{"head_dim": 64, "activation": "relu", "positions": "learned", "attn_scale": 0.125, "bias": "all", "parallel_block": false, "decay_shape": "linear"}
Each number is 128 + 32 x the weight over its row's rms, rounded and kept within 0 to 255. Layers, rows and columns count from 0. The size above them is the row's rms in percent of the matrix's.

# layer 15 MLP down (transposed), 1024x256, rms 0.035, rows 704-717, columns 0-255
size [ 92  82 102 105  89  96 112 105 111 100  99  98 104 119]
[[121 129 151 134 145 100 178 181 142 160  79 102 144 139 170  63  97 143 142 140  73 137 110 126 194 118 172 130 106 119 101 132 136 133 143 153 130 162 112 126 146 155 188 126  49 112 131 119 146 142 138 111 131 155 120 126  79 131  84 155  67  75 159 127  60 166 102  88  84 166 146  84 164 130  82 127  94 171 153 160 123 142 172 144 136 123 108 103 188 143  88 108 178 130 109 122 214 142 165 111 170 164 111 169  53  80 132 107  69 138 167 167 158 140 140  79 106 138 157 202 144 123 137 137 111 131 171 105 144 169 141  96 113  59 122 128  97 143 139 127 162 102  89  78 103 109  98 140 134 115 112 152 106 116 128 153 155 155 133  99 178 122  99 123 140 116 120 144 178 114 165 147 128 147 129 154 128  36  87  72 178  85 139  95 129 117 119 163 127  78 123  36 169 132 145 139  90 157 173 145 127 100 114 111 175 104 137  75 130  78 127 166 162  76  97 122 196 103 124 127 147 136 154 112 183 122 110  92 143 171 148 111 169 113 138 126 144  79 148 108 101 141  79  84 145  96 150 145  31 158 157 156 141  98 118 161]
 [171  86 151 104 145 104 102 162 134  92 138  98  73 133 146 207 120 143 132 167  93 131 129 115 172 123 102 152 107 187 188 121 123  97 126  93 181 145 128 166 185 120 175 109 133 162 128 175 114  19 191 109 153 118 106 153 126 163  69 155 144  86 105 141  85 129 146 152 126 130 124  64 145 144 111 129  85 121 101  88 105 151 148 122 157 136  82 199 135 123 101 154 115 164 131  88 123  60 145 101 127 117 129 131 152 128 169  99 169 116 110 137 131 115 111  99 114 125  85 131 161 142 142  82 135 123 132  96 160  71 139 154 142 180 129  95 134 143  46  99 101 154 101  98 130 170 108 209  86 177 134 126 144  99 115 139 138 143 121 142 122 114 130  83 133 199 112  89 120 158 183 149 142  91 135 174 147 104 178 176 162 185 110 123 101 118 132 133 110 137 107 182 178 162 155 180 147 102 121 164 107  98 159 120 148 140 158  93 216 167 124  60 119 117 155 128 129  35 167 119 119 154  82 118 140 165  71  87  81  90 159 135 156 134 113  96 109 136  74  81 128 153 147 164 103 141 117  65 137  87 132  79 124 108 116 148]
 [114 103 134 116 162 170 163 112  71 146 150 125 154  99 183 130 149 121 122 127 117 102 124 161 155 119 140  84 126 152 133 154 202 168  85 123 134 122 128 178 180 109 151 161 114  91  57  97 131 153 122 103 121 189  99  79 163  66 128 181 143 133 122  95 159 128 154 181 162 108 137 158  95  96 182 120 194 110 187 190 159 100 149 135 164  96 149 104 141 123 126  90  65 131 152 149  83 110 120 172 144 121  78 146  63 180  68 135  65  80 143 125 172 118 180 141 102 108 124 129 110 199 180 154 102 120 153 100 155 119 131  94 188 138 150  84 133 151 158 101 110 129 122 149  96 126 122 120 109  79 100 149 132  97 132 117  67  87 113 187  96 129 177 116 110 133 147 133 100 139 116  96 138 129 152 160 107 109 114  89 121 131 136 108 193 127 115 115 164 193 145 136 191 148 103 184 129 136 139 106 153 131 181  63  69 133 126  97 130  93 126 198 106 109 105 167 140 162  77 120 124 142 139 130 121 114 125 100 151  97 224 121 102  63 126 141  55 109 137 116 140  71  65 105 125 146  78 112 115 149  81 130 102  84 137 158]
 [153 142 116  86 107 167 125 138  92 102 183 125 146 162  93  56 145 117 124 102 122 111 159 136  75 183 105 137 114  55 164  83  63 170 127 176  73 201 154 152 119 143 205 173 126 187 137 182 150 125  71 108 119 107  87  96 158 136 148 159 145 109 119 131 113 119 179 128 106 113  90 180 137 106 179 110  95  84 113  74 114 132 197 101 147 104 127 101 146  99 144 120 156 125 104 122  88 162 105  82 162 140 168 127  54 149 158 125 153 103 148 147 191 144 114 157 150 166 120  91  48 112 169 150 121 128 106 163 101  57 176 115 124 116 168  57 149  73 153 143 135 170 162  95 148 156 169 166 171 134  99  79 101 111 115 155 128 166 118 131 137 128 150 129 149 119 140 118 156 160 166 143 194 163  99  75 124 118 121 103 149 161 145 113 147 121  84  65 135 123 188 111 114  92  90 190 141 107  86 131 127 101 160 123 111  95 162 137 117 128  89 145  64 112  85 110  90 131 134 149 121 119 119 133 153 164 133 156 126 140  93 145  62 142 100 107 194 122 120 142 140  94 138  95 122 178  46 108 100  94 142 153 120  91 132 164]
 [162 137 161 137  77 122  99 114 148  99 148 169 138 111 142  86 178 142  78 136  92  95 108 167  77 121  71 100 159 122 155 121 147  87 158 126 106 156 103 181 117 135 149  86 108 109 114  90 181 102 122 123 197 154 179 112 106 173  69  90 112 109  97 150 126  88 106 124 149 103 149 148 139 147  97 127  70  65 121 131 122 165 118  88 139 207 166 157 127 137 145 139 172  84  75 159  80 122 111 164  80 106 176 106 153 193 121  92 110 101 129 128 146 166 126  97 125 182 136 137 176  99 166 126  84 151 125 122  77 139 117 171  86 150 139  71 168 155  93 171  83 122 141 128 144  16 100 169 137 156 180 129  80  82 132 172 172 156 167 147  78 169 134 159 163 137  57 129 163 183 221 146  88 127 115  90 122 124 125 134 150 117 154 117 154 125 109 141 100 121 112 139  97 147 149 113  93 125  98 166 117 152 139 103 118 119 134 123 149  48 160 103 105 122 167  92 129 102 122 143 122 142 110 158 113 131  91 182  92  70 115 126 143  97 183  74 116 117 160  99 190 143 125 160 169 107 151 133 173 138 161  85 181 120 149 113]
 [155 122 164 128 136 133  78 109 173 140  94 197 150 111 168 106 104 141 136  60 157 156 133 193 133 119 122 151 102  91  92  64 142 124 104 108 148 182 148 158 111 149 215 158 121 155 141 125 191  91 123 129 123 142 153 138 100  40 100 162 146 138 179  74 143 122 131 118 168  98  98 110 109  87  46 159 118 150 154  98  85 135 138  71 149  91  98  98 139 176 175 146 132  80 130 125 116 117 114 108 156 118  94 121 185 137 149 132 128  67 110 142 140 103 156  65 197 179 144 150 138 158  81  86 105 100 123 110  89 105 150 164 126 151 139 145 132 161 105 172 110 115 142  19 103 106 164 136 112 138 108 222  78 153  82 191 124 101 159 160 160 126 111 129 124 113 208 119 120 119 120  99 114  89 124 162 127 151 172 168 119 124 154 136  98  64  97 128 112 121 118 173 118 156 136 182 139 153 133 134 147 110 162 128  99 150 111 124 138 105 150 144 137 134 108  87 166 103 188 197 161 159 101 113 123  57 115  92 153 130 140 126 151 113  99 167 165 165  95  97 102  66  93 147  97 108 115 107 101 171  96 136 153 118 143 172]
 [144  74 195 131 112 159 125 137 129 143 123 169 102 124 198 130 155  41 121 125 147  91 148  85 138  63 102  82 177 106 135 162 104 138 142 145  81 116 190 131  74 155 138  99 116 125  60 154 126 118 167 193 161 121 142  70 112 153 123 131 154 106 162 140 175 109 181 100 123 143 145 147  93  99 173 151  86  94 154 175 104 129 177 130 151 119 142 104  52 130 170 144 150 134 191 144 116 182 169 176 152 114  98 118 124  49 100 132 120 123 155 159 135 201 108 122 116 100 157 134  48 141 141 150 113 160  94 153 114 135 137 153 157 129 129 117 105 160 109 132 153  70 131 114 158 130 134  97 136 110 200 114 151  96 157 103 103 132 141  95 103 132 105  88 154  88 150  69 199 143 110 102 178  68 107 122 129 170 123 151 126 137  84 161 132 171 124 158  62 156 124  96 194 129 101  96 101 183 103 125 145 139 105 162 156 152  85 135 145 143 114 133  94 121 142  93 107 102 160  85 124 110 114 104 126 138 109 116 108 102 160 120 151 158 138 130 135 101 141  96 143 186 109 214  88  78 166 164  43 135 133  53 134  93 100 134]
 [151 119 175 138 158 125 156 146 124 164 139 140 107  83 114 102 166  88 125  98 156 145 174 117 116 148  92 130 109  89 127  89 136 174 138 147 121 111 179 145 162 144 144 135 135 136 125 158  77 128 105 121 166 118 150  80 134  87 197 158 187 140 221 109 113  71 112 158 120  98 130 133 135  52 168 204 183 102 197 120 196 110 175 167 140 138 113 130  89  79  43 172 123  92 124  94 101  62 106 106 171 115 153 147 124 130 136 162 104 193  96  85 147  93 120 155 139  83 122 166 152 144 124  73 134  91 153  78 133  97 159 113 179 143 103 122 171 108  79 146 120  61 108  83 119  69 111 165  85 133  63 154 119 128 110  79 139 115  87 118 125 139 183 191 188 177 118 135 140 112 105 144  98 145 134 140  95 129 131  90 152 148 136 156 119 145 128 166 166  99 124 130 105 183 194 152 112 101 105 103 126 178 133 123  99  95 130 119 103 105 127 128  88  62 102 153 124 132 135 160 102 206 116 100 109 144 140 111 171 133 127 130 102 130 178 144 157 160  80 167 100  82 112  95 116 141 103  89 148  90 108  73 191 134 129 135]
 [139  71 100 255 122 140 111 120 168 123  66 117 146 136 134 119 137 129 140 129 132 130 128 156 141 143 182 130 127 137 205 122 119 203  62 109 147 128 139 127 134 147 106 110 145  95 140 128 141  86 210 132 138 186 123  98 119 168 179 126  95  85 108  79  99 159 155 150 161 153  87  64 143 110 176 111 131 108 113 109 143 145 163 109 120 132 136 118 139 108 153  70 169 126 144 137 140 139 124 111   8 211 114  91 111 166  96 156 106 153 111 103 153 108 101 126 160  96 126 165 123 138 113 172 166 121 132 119 123 131 158 122 150 211 173 114  91 149 120 149 130  66 103 145 136 101  79 128 177 145  31 181 131  75  98 148 144 154 102 112  55 129 119 109 115 178 127 104 142 132 126 154  79 137 201 150 113 122 138 117 149 185 145 123 137 192 159 125 118  74 104  81 103 126  98 148 164  79 112  71 174 161 126 132 157  87 104 139 120 143 127 121 145  69  82  99 111 113 141  86 138  89 105 133 139 148 117  87 132  80 146 130 140 133 111 128 101 164 126 128 138 115 108 151 128  74  95 101 152 168 143 153 105 166 136 148]
 [ 68 129  82  75 142 169 115 141 129 108 123 171 158 135  95 171 100  85 136 157 144 106 140 125  96 125 143 192  91 107 195 145 149  69 105  79 116  87 165 126 151 156 152 185 110 160  77 172 113 208  81 107 125 111 117 202 137 135 132 158 123 162  89 165 138  67 142 116 159  87 155 130 143 147 122 118  98 167  76 121 121 107 125  98 158 110 140 142 188  90 145 114 161 104  95 121 142 112 193 113 140  44  93 140 134 155 158 110 180 148 139 200 134 132 132 151 112 119 200 115 211 127  98  98  47 166  94 113 161 122  96 150 151 138 131 115  83 152 157 148 155 167 148  80 154  98 108 115  80 154 179  73 145 105 102  83  73 177  84  86 131 163 110 120 111 127 113 172 129 151 162  38 160  89 148 106 134  26 157 151 155 153 119 127 169 166  96  99 101 113 127 135 110 112 156 134 163 117 143 148 124 174  96 121 126 136 164 138 171 128 139 104 160 133 144 149 129 113 154 155 162 137 119  59  87 127 104 112 140 107 118 155 108 139 128 129 197 136 100 121  91 129  80 140 144 131  93 124 196 109 102 110 123 116 147 145]
 [170 131 146 108 137 164 146 132 183 166 180 129 126  98  99 163 131  44 156 101 152  56 116  43 126 147 125 128 159 125  85 175 131 106 107 119 161  74  85 151 113 132 172 105 165 131  97 135 148 101 130 113 151 109 140 134 178  62 128 140  90 134 134  94 101 146  88 148 125 127 143 164 124  97 106 140  92 164  94  57 153 153 147 148 145 139  77 168 130 128 193 133 123 127 143 159 138 132 105 134 143 165 149 120 148 135 125 181 100  99  78 110  94 161 109 119 158 161 129  85 145 188  85 161 136  99  64 153 100 113 116 124 224 116 142 131  96 166 112 144 161 156  98 147  72 189  34  99  98 124  88 149 154 157 142 127 118 111 152 102 121  81 175 187 147 159 146 111 118  91 118 121 175 124 169 129 139 170 117 113 123 113 216 144 119 146 100 145  99 153 171  71 146 125  80 145  64  84 113  91 172 155 137 165 109 144 132  96 148 122 148 137  82 110 170  92  84 123 170  80 128 154 117 126 140 154 131 171 123  78  88 137 139 136  99 106 194 144 174 108 139 132 116 192 116  86 100 194  99  70 107 168  75 152 119 120]
 [119 122 165 134 131 100 152 124 106 127 194  69 136 155 182 126 145 161  96 124 160 120 115  98  86  77 177 163 136 138 165 188 106 122 128  99 139 255  96  92 158 121 143 134 117 121 147 134 136 125 141 186  93  44 159  76 129 112 112 202 152 115 115  97 114 170 185 119 120 168 189 123 127  88 150 101 216 152 102  94 156  93 160 132 127  78 139 112  89  63 119 101 139 136 128 117 127  81  24 122  68 151 132 152 155  96 149  99 128 114 149 126 125 126 118  99 119 135 132 155 182 172 123 139 130 116  81 114 121 169 158 172 114 132 131 119 184  85 116 115 136 124 113 115 126 159  49 148 114  93 119 107 123  78 152 163 138 124 120 163  89 109 113 103 154 150 146 124  85 118 132 149 112 135 159  83 100 132 149 143  69  73 139  92 112 116 131 136 138 158 180 118 150 144 145 101 161 153 156 143  81 127 105 139 137 112 131 100 167 152  19 170 166  79 109 157 105 157 131  82 153 151 141 175 166 116 138 114 129 103 118 128  72 137 129 177 127 187 111 101 123 121 127 121 113 133 146 143  96 178  79 135 138  97 130 142]
 [ 66 175 114 149 117 109 147 137 115 145 158  61 138 136 140 124 121  79  92 112 147  99 165 130 117 127 121 149 126 109 144 189 126 154 104 159 105  89 103 124 129  91 128  93 101 174  97 120  93  87 106 147 184 126 150 101 140 125 142  79 100 141 115 123  46  97 161 117 101 129 117 122 203 217 147 186  81 183 199  90 156 137 153 145 118 137 154  72 126 114 169 131 166 107 126  92  47 145 105  94 127 126 130 117 114 141 107 107 146 150  98 109  92 128 158 172 133 119 145 138 106 199 105 157 112 174  99 162 147  86 145 173 130  70  66 120 163 105 146 128 110 152 142  98 138 136 139 104 149 133 174 190  67 134 171  93 158 157 140 152 208 157  65 124 152 178 114 155 127 142 157  89 104 137 188 100 119 123 103  65 106 109 134 130 116 115 133 178 138 106 132 148 127 141 173 111 180 155 155 147 131  91 176 118 119  88 170 107  77 167  48 132 124 145 125 106 178  96 175 144 155 142 150 162  84  67  91 173  66 131  86 147 113 152  89  73 125  85 186 134 126 141 128 131  87 136 130 109  66 127 121 175 155 154  99 150]
 [ 96 164 184 146 145 122 101 148 120 143 116 154 138 175 143 113 143 162 161 162 166 145  45 127 149 103 135  60 105 163  66 125 144 126 127  64  98 101  94 185  93 115 142 132 175 137 126  83 111  75  63  97 142  69 163 129 118 156 119  76 172 118  78  98 118 197 125 133 151 168 126  76 138 115  81 164 154 133 117 179 124 144  61 146 198  51 182 145 128 193 147 101 149 132 101 139 103 141 133 112 132 158 137 117  91 125 150 147 117 151 101  78 173 126 120 155  97 194 113 168 165 145 112  92  87 145 119 189 112 124 171 145 106 155  90 172 114  58 135  48 103  90 105 127 147 118 170 110  96 122  79 105 138 135 113 150  83 139 132 140 150  48 119 134 144 106 167 102 121 112 133 109 108  45 155 137 125 148 115 156 121 146 125 128 125 129 166 118  96 164 121 108 109 127  70 106 150 165 125 144 117 120 131 198 124  68 180 179  54  85 121 122 155 147 145 149 183 147  89 160 115 156 126  87  80 137 127 143 130  64 142 161 102  73 131 152  99 132 148 180 114 170  83 112 104 164 154 140 122 126 131 121 131 129 119 164]]
# layer 15 MLP up, 1024x256, rms 0.0521, rows 705-717, columns 0-255
size [ 98  94 104  95  99 100 101 117 101 100 100  98 111]
[[139 162  74 131 142 181 117 155 194 125  76  80 172 115 146 133 125  89 101 144 129 185 116 142 152 118  95 119 162 174 159 179 142 132 139 187 114 107 122 120 127 183 136 153 102  96 158 178  82 127 177  79 139 108 131 161  99 151 190  42 143 161 146  98 154 123 106 181 129 103 117 110  79  69 140 117 121 129  80 126 116 146 148 124  86 141  95 163 119 157 123 122 119 123 130 158 105 161 143  76 103 130 122 225 153 114 126 161  62 162 156 131 104  75 135 135  75 125 155 154  93 115 166 113 108 123 111 163 121 109 110 147 151 141 155 165 116  98 178 150 150  98 106 149 107  61 128  68 115 139  55  86 162 145 151  85 118 169  71 108 109 152 113  86 156 115 119 181 124 108 105 160 145 110 127 141 164  96 115  95 171 159 119 108 124 110 115 126 169  77 156 109 141 137 179 140 104 113 176 131  87 202  82 151  75  69 125 135 114 123 159 113  71 103 188 100 186 147 147 145 128 108 126  91 138 109 139 166 177 188 174  42 127 140 130 153 137 108 108  81 105 136 159 167  69 135 109 166 179 165 100  78 109 104 117 106]
 [132 197 130 123 107 100 109 139 162 126 149 115 116 104  68 129 185 110 104 124 139 153 158 164 165 152 133  94  80 111  75 122 113 111 135 109 166  65 138 139 136 117 166 155 104 160 174 131 152 128 140 131 117 159 110 116 160 153 176 151 134 119 132  62 141 142  82 156 108 161 130 100  94 128 168 114 147 117  64 156 167  97  97 108 156 237 163 107 141  60 161 112 155 109 162 142 148 138 105  97 126 135 130 128 138 160  79 137 200 102 134 150  77 131 149  42 182  99 154 147  88 167  90  83 110 154 165 128 106 115 105 141 110 125 152 165 129 140 187  87 142 131 149 134  56 126 124 143 131 188 198  88 118  95  93 104 130 191 115 127 151 112  75 108 119 133  62 151 182 171 204 156  92 164 115 116 106 156 119  74 142  90 113 127 156 104 133 112 158  93 149 135  83 139  89 129 180  99 126  67 126  97 104  71 102 116 129 169  80 130  85 134 122 102 111 148 100 109 139 132 143 130 194  93  93 110 166  90 133 132 124 168 179  98  78 138 103 107 140 178 135 137 127 180 124  71 139 119 109  81 122  97 159 188  56  93]
 [129 160 140 186 131 178 127 106 133 121 124  84 105  67 148 164  44  75 125 115  96 109 128 151 151 144  50 141 110 105  99 172 186 100 119 123 197 110 164  93 131  92  97 101  97 120 147 155  97 138 129  81 167 130 157 129 133  84 176  66 151 141 130 110 104  84 113 184 129 102  98 178 128 171 100 124 187 138 128 119 111 170 162 125  86 119 144 114 162 109 109 109 112 157 120 144 137 118 195 109 151  88 109 149 195  74 177 116 156 141  94 127 114 150 150 108 124 141 136 169 147 112  88 165  71 203 114 205 131 102 106  92 119 128 130 106 187  96 230 108 134 115  99 124 119 178 110 114 220 149  61 121 112 157 151 172  80  97 125 118 112 129 127 105  85 141 151 160 145 118 128 115 166 157 120 169  94 125 129 127 116 127  65  78 106 124  89 129 104 160 121 147 119 158 129 124 115 107 149 142 132 122 152 136 118 141 139  72 118 179 229 108 113 131 117 116 150 112 156 174 104 137 148  96 134  82 180  86 123 107 129  61 156  77 184  82  79 110 141 109 110 118 118 160 170 150 104 139 138 151 171  95  86 111 116  96]
 [166 188 100 121 149 125 167 117 120 121 150 146  98 166 158 125 116  84 100 106  87 144 168  96 126 108  93 197 111 162 141 177  92 110  99  98 122 134 144 162  63  84 137 150 161 133 117 149 140  93  76 115  81 169 152 176 119 155  97 179 152 119 129 110 178  89 147 102 148 120 114 146  94  34 135 135 186 157 130 102 117 159  95 114 126 152  85  99  80 157 101 126 161 172  97 168 103  97 130  78 115 178 133 195 143 147 138 105 159 151  73 153 126 104 142 161  98 155 152  91 107  70 101 173 159 213 112 144 143  86 114 141  82 199 132 102 123 112 133 133 172 141 134 131 143 126 139 141 127 193 126 132 179 123 135 163 160 139 161 168 143  63 157 152  78 129 140 147  98 106  29 152 139 177 123 129 111 167 247  99 133 145 121 138  89  68 113  94 137 108 144 112 117 156 104 164 143 111 121 158 129  73 105  93  97 136 126  84 128  99 162 126 146 146  96 147 144  96 139 110 120 150 207  98  94 189  95 125 144 161 141 119  95 152  63 140 143 132  90  70 110 160 111 123  80 133 160 101 118  98 144 138 130 154 170 118]
 [137 149 131 134 131 136 174 165 120 179 164 128 146 112 130 148  83 103 148 132  37 157 122  33 148 184 121 155  76 192  94 159  78 141 120 162  90 101  95 127  79 184 104 134 186 105 149 198 176 129  68 151 161 106 113 117 100 105 117 162 129 159  54 187 130 127 122 128 118 168 160 176 116 111  97 105 114 133 153 171 123 102 118 179 139 111  97  82 146 148 124 119 113 123  78 159  87 145 129 130 113 141 126 149 127 128 146 144  84 151 215 148 129 206 155 100 117 130 133 143 119 113 178 150 167  94 155 146 198  96 148 114 105 157 107 123 146  96 148 116 107 163 164  61 141 154 111 128 137 154 103 152 119 128 117 168 124 120 163 133  71  73 106 109  93  85  92 115  88 108  67 147 121 205 145 125  78 125 148 130 134 137  82 114 104 140 108 170 176 143 153 138  88 159 109  82 137 165 157 169  70 125 156 167 142  98 121 157 190 129 120  91 114  98  95 120  96 158 154  53 122 114 160 159 134 117 188  78  89 126 129 118 143  96  97 187 140 147 126 135 136 172 155 110 102  93 201 132 112 137  79 157 155 146 134  79]
 [ 87 143 114 101 143 138 165 131 102 133 130  90 158  92  52  98 136 152 177 139 164 101 113 114 165 131 169 148  93 162 144 120 140 134 135 101 115  80 145 132 137 193 110 195 121 101  86 129  81 181 144 129 200 165 112  83 144  75 128 123 127 140 120  67 118 164 116 163 123  81 149 127 142 142 147 129 123  67 139 107 120 158 115 123 170 173 123 199 149 118 106 154  82 111 100 158  70 156 101 127 150 144 163 119 124 137 135 127 152 122 104  82 136 108 125 104 155 162  68 128 100 103 145  68 104 124  94 177  72  40  63 158 148 159 105 133 113 172 124 116  95  77 137 125 129 160 169 107 132  86 157 170 144 172 108  89 220 116  97 147 113 117 107 134 165 227 145 159 136 168 180 132 123 140 122 114  96 116 128 105 160 206 107 140  79 155  91 131 186  89 162 118  88 148 106 156 164 154 101 122 125 114 111 123  94 195 102 198 118 127 107 138 163 125 117 121  94 125 186  99 143 150 111 164 157 108 119 124 162 149 118 117 164  84 174 113 147 146 154 105  90 135 137 169 197  50 113 110 174 171  80 120 133 115  78 130]
 [168 124 125 119 116 118 130 207 164 116 161  80 130 152 155 167 111 114 138 160 120 149 130 123 118 157 164 137 141 173  80 178 157 141 139 111 100  86 110 186 187 128 180 113 108 175 110 167 121 110  91 116 106 167  91 160 224 143 126 155 150 150 102 125 147 135 169 157 102 122 109 134 116 118 151 160 143 133  56  97 159 135  89 104 159  88 145 154 158  94 173 146 167 107  75  98 130 198 131 111  72 118 107 133 113 152 139  88  85  84 156 132 184 130 111 106 109 122 119 100 101  94 119 108 122 123 166 157 157  82 108 163 106 149 138 155 123 161  92 109 163 167 111 114 118 159 103  68 100 130  77 100  50 119 134 115 140 149 147 141 171 119 166 143 143 127 136 111  47 139 173 138 146 126  98  88  98 165 169 113  73 100  95 138 112  84  75 131 139 129 163  89  81 135 154 146 170 119 166 156 145 167 133 125 106 130 194 145  99 155 140  86 188 129 179  54 114  95  61 146 122 155 129 124 145 110 147 194 102 176 157  85 108  82 113  97 150 147 241 103 152 117 118 159 100 115  62 142 119 150 165 113 202 151 158 129]
 [142 165 169  92 116 141 103 104 103 149 146 142 146  78 119 143 116 110 189 142 164 105 158 173 189 218 136 141 138 146 127 111 127 146 103 156 137 131 142 111 123 147  79  94 112 161 162  87 107 177 103 130 109  92 135  99  93  82 105 111 124 106 157 171 157 105 100 131 119  71 101 108 101 114 158 144 117 171 140 143  92 154  85 124 175 168 118 163  99 112 109 106  81 151 160  84 150  79 111 135 158  73 118 105 152 151 125  81 186  69 166 178 182 132 112  57 111 118  58 112 122 157 104  85 150 148 151 105  99 143 139 140 134  73 157 143 146 140 153 152 108 139 102 222  61  87 158 184 116 154 131  64  95 109 164 132  78 107 139 112 171 136 100 119 108  96 146 150 147 155 125 120 114 149  95 125  97 120  89 213 186 108 163 130 110  68 135 124 149 163 137 185 107 156 184 155 156 186  91 114 173 123 122 148 127 118 199 106 159 103  95 156 149 129 143 193 158 207 162 117 139 118 151 126 139  84  72  98 154 188 127 127 163 158  82 113 107 158 166 145 135 151 172 107  67 123 137 117 154  79 141  86 141 115 146 146]
 [183 189 147 123  79  96 129 116 162  94 114 183 138 220 152 155 153  80 164 194 148  94 156 152 153 138  74 186  95 126 105 196 184 152 150 156 152  84  99 144 118 132 121 117  75 104 125 114  76 131 112 129 100 184 192 109 130 189 149  88 135 100 160 151 154 173 150 160 143 146 117 137 160 120 162  95  98 122 165 142  97 121 124 146 204 144 176  94 140  90 105 144 141 101 136 110  99 132 151  69 132 161  49 108 153  67 116 153 119 164 172 120 134  75 112 133 113 142 116 125  94  91 121  97 167 170 142 168  74 116  70 111 148 149 106 135 101 178 117 147 100 124 160 159 120 162 152 145 123 112 117 111 139 135 141  73 142 121 123 156 158 104 142 115  83 164 127 124  59 128  94 154 157 104 103 153 146 125 106 121 133 204 140 143 104 139 109 151 138  81 163 155  95  89 140 137 106 144 142 134  96 113 148  83 102 166 123 127  85 130 188 120  73  16 145 125  99 130 163 163  91 140 160 143 149  95 125  86 119 171 106 104 179 116 136  95 164  57 151 102 156  82 130 100  84 152 117 129  62 139  99 172 162 116 136 176]
 [129 137  93 101 177 112 119 174  61 103 140 126 112 188 114 155 111 139 163 174 130 147 154 108 141 123 142 167 157 170 107 105  72 136 119 142 146 130 140 104 135  74  84 136 152 138 169 168 158 151 109 131 111  75 142  78 179 113 116  83 132 104 101 130  96 141  93 169 148 165 117  79 130 131  64  96 198 150 107 123 112  97 128 112 153 130 160 110 164 113 138 168  97 112 108 118 131 104 199  51 127 172 105 172 120 132 136  41 126 141 143 117 122  90  94 103 123 112 119 127 139 137 111  88  78 173 132 163 130 157  97 124 202 115 132 188 177 146 143  77  86 145 129 143 156 121 115 166 114  77 114 202  54 118 139 114 194 134  76 155 131 127 110  93 104  94 181  62  68 153 128 186  59 147 177 163 117 129 137  10 183  91  74 144  90 107 157 132 180 102 144 132 103 153 149 160 168 138 133 134 112 118 117  98 134 161  68  99 122 171 151 102 111 114 122 141 165  86  90 125 135 128 121 130 118  83 102  96 123 140 142  98 106 133 177 147 127 105 136 127 166 145 134 159 126 131 108 120 162 126  82 120 131 101 226 127]
 [101 126 107 115 173  95 121 173 117 130 139 167  93  92  72  97 149 118  93 163  59  70 150 172 132 196  85  91  74 145 114 181 146  62 106 202  71 183 158  94 131  94 142 119 132 147  86 177  92 116  85  91 161  65 154 183 136 178 167  95 165 116 146 147 136  62 147 153 179 134 146 130 104 129 114 143 169 108 144 204 110  97  96 112 131 113  81 130 146 180 102 123 109 114 141  94 161 112 113 157 197 151 162 107 115 110 154 119 154  92 121 134 128 175 102 127  94 120 109  97  95 204 122 135 128 146 172 109 135 129 204 133 110 164 117 124 122 104 144 142 133 196 104 139 109 155 139 162 195 135 127 138 145 150 175 139 130 148 176 121  74 103 105 127 124 141 201 165 118  98 118 127 120 118  93 127 145 109 127 163 109 145 123 137  92  82 117 111 183 151 137 142 110 125  63 152 187 116 107 142 169 128 108 176 151 122 144  76 163 131 145 109 137  91 120 176  56 171 156 154 151 155 173 108 152 109 108 141 174 140 118 149 105 106 134 136 181 104 138 158 136 133 213 147 107  90  89  82 117 115 180 128 184 176 118 106]
 [107 111 154  74 103 127 110 173  94 132 164 163  88 119 130 167 117 105 182 195  87 149  75 121 159 126 108 184 132  94 123 149 151 121  82 130 128 132 164 104 148  51 164 130 128 127 117 122 135 141 119  72 192 108 146 192 146  98 155 169 147 152  79 147 130 119 150 108 142 146 121 118 112 132 151 185 181 132  68 104 129 120 138 138 119 183  96 201 150  75 143 176 163 165  74  95 137 146 164  97  93  93  80 187 165 124 152 180 219 109 111 100 170 121 156 108 124 110  84 147 106  79 148 150 160  98 157  97 194  79 148 188 152 126 114 130  88 156  93 169 136 163 174 126  94 145 130  94 157 115 129  99 105 137 195 134  86 144 113 156  86 140 131  93 185  77 151 126 104  97 119 110  96 114 158 138 144 155 129 115 154 196 131 137 154  97 129 134  99 138 156 136 125  78  54 114 141 115  96 129 137 154  93 153 154 174 157  75 155 113 152  76 122  41 128 166 152 102 147  80 104  91 119 104 158 121 152 144 110 118  97  89 136 121  94 163 123 131 116 148  85 111 115 158 160 122 164  92 190  74 155  58 143 123 145  95]
 [ 91 131 114  97 104 139 205  85 105 120 109  89 168 168  86 189  94  95  92 133  55 110 124 112 139  59  88  73 112 163 109 143 103 138 118 122 147 121 183 141  97 166 109 173  82 160 151 149  77 135 167 119 152 146 154 125 154 170  96 132 151  97 123 147 115 106 130 133 120 148 121 155 115 123 139 159 152 172  83 124 149  70 116 163 148 139 120 105 146 163  79 113 140 130 140 206 161 104 127  24  85 147 137 143 133 181 149 138 150 136 117 162 120  98 100 113  75 137 163 113  82 138 216 128 154 159 112 168 117 142 169  87 171 161 133 171 144 113 155 159 104  94 109 199 152 100 139 150 146 122  94 162 180 111 177 186 121 119 128 110 117 140 113 146 145 163 130 148 135 175 112  45 101 109 132 115  93 144 129  53  98 147 164 152 129  90 112 182 117  92 131 162 113 136  87 106 130 174  99 127 150 118  47  97 114 110 143  96 151 104 111 115 140 121 190  81 143 144 125 119 114 152 135 134 139 148  86  95 108 232 159  81 111 141 111 156 217 150 121 127 101  50 157 150 117 101 152 109 184 137 154 160 128 135 128 152]]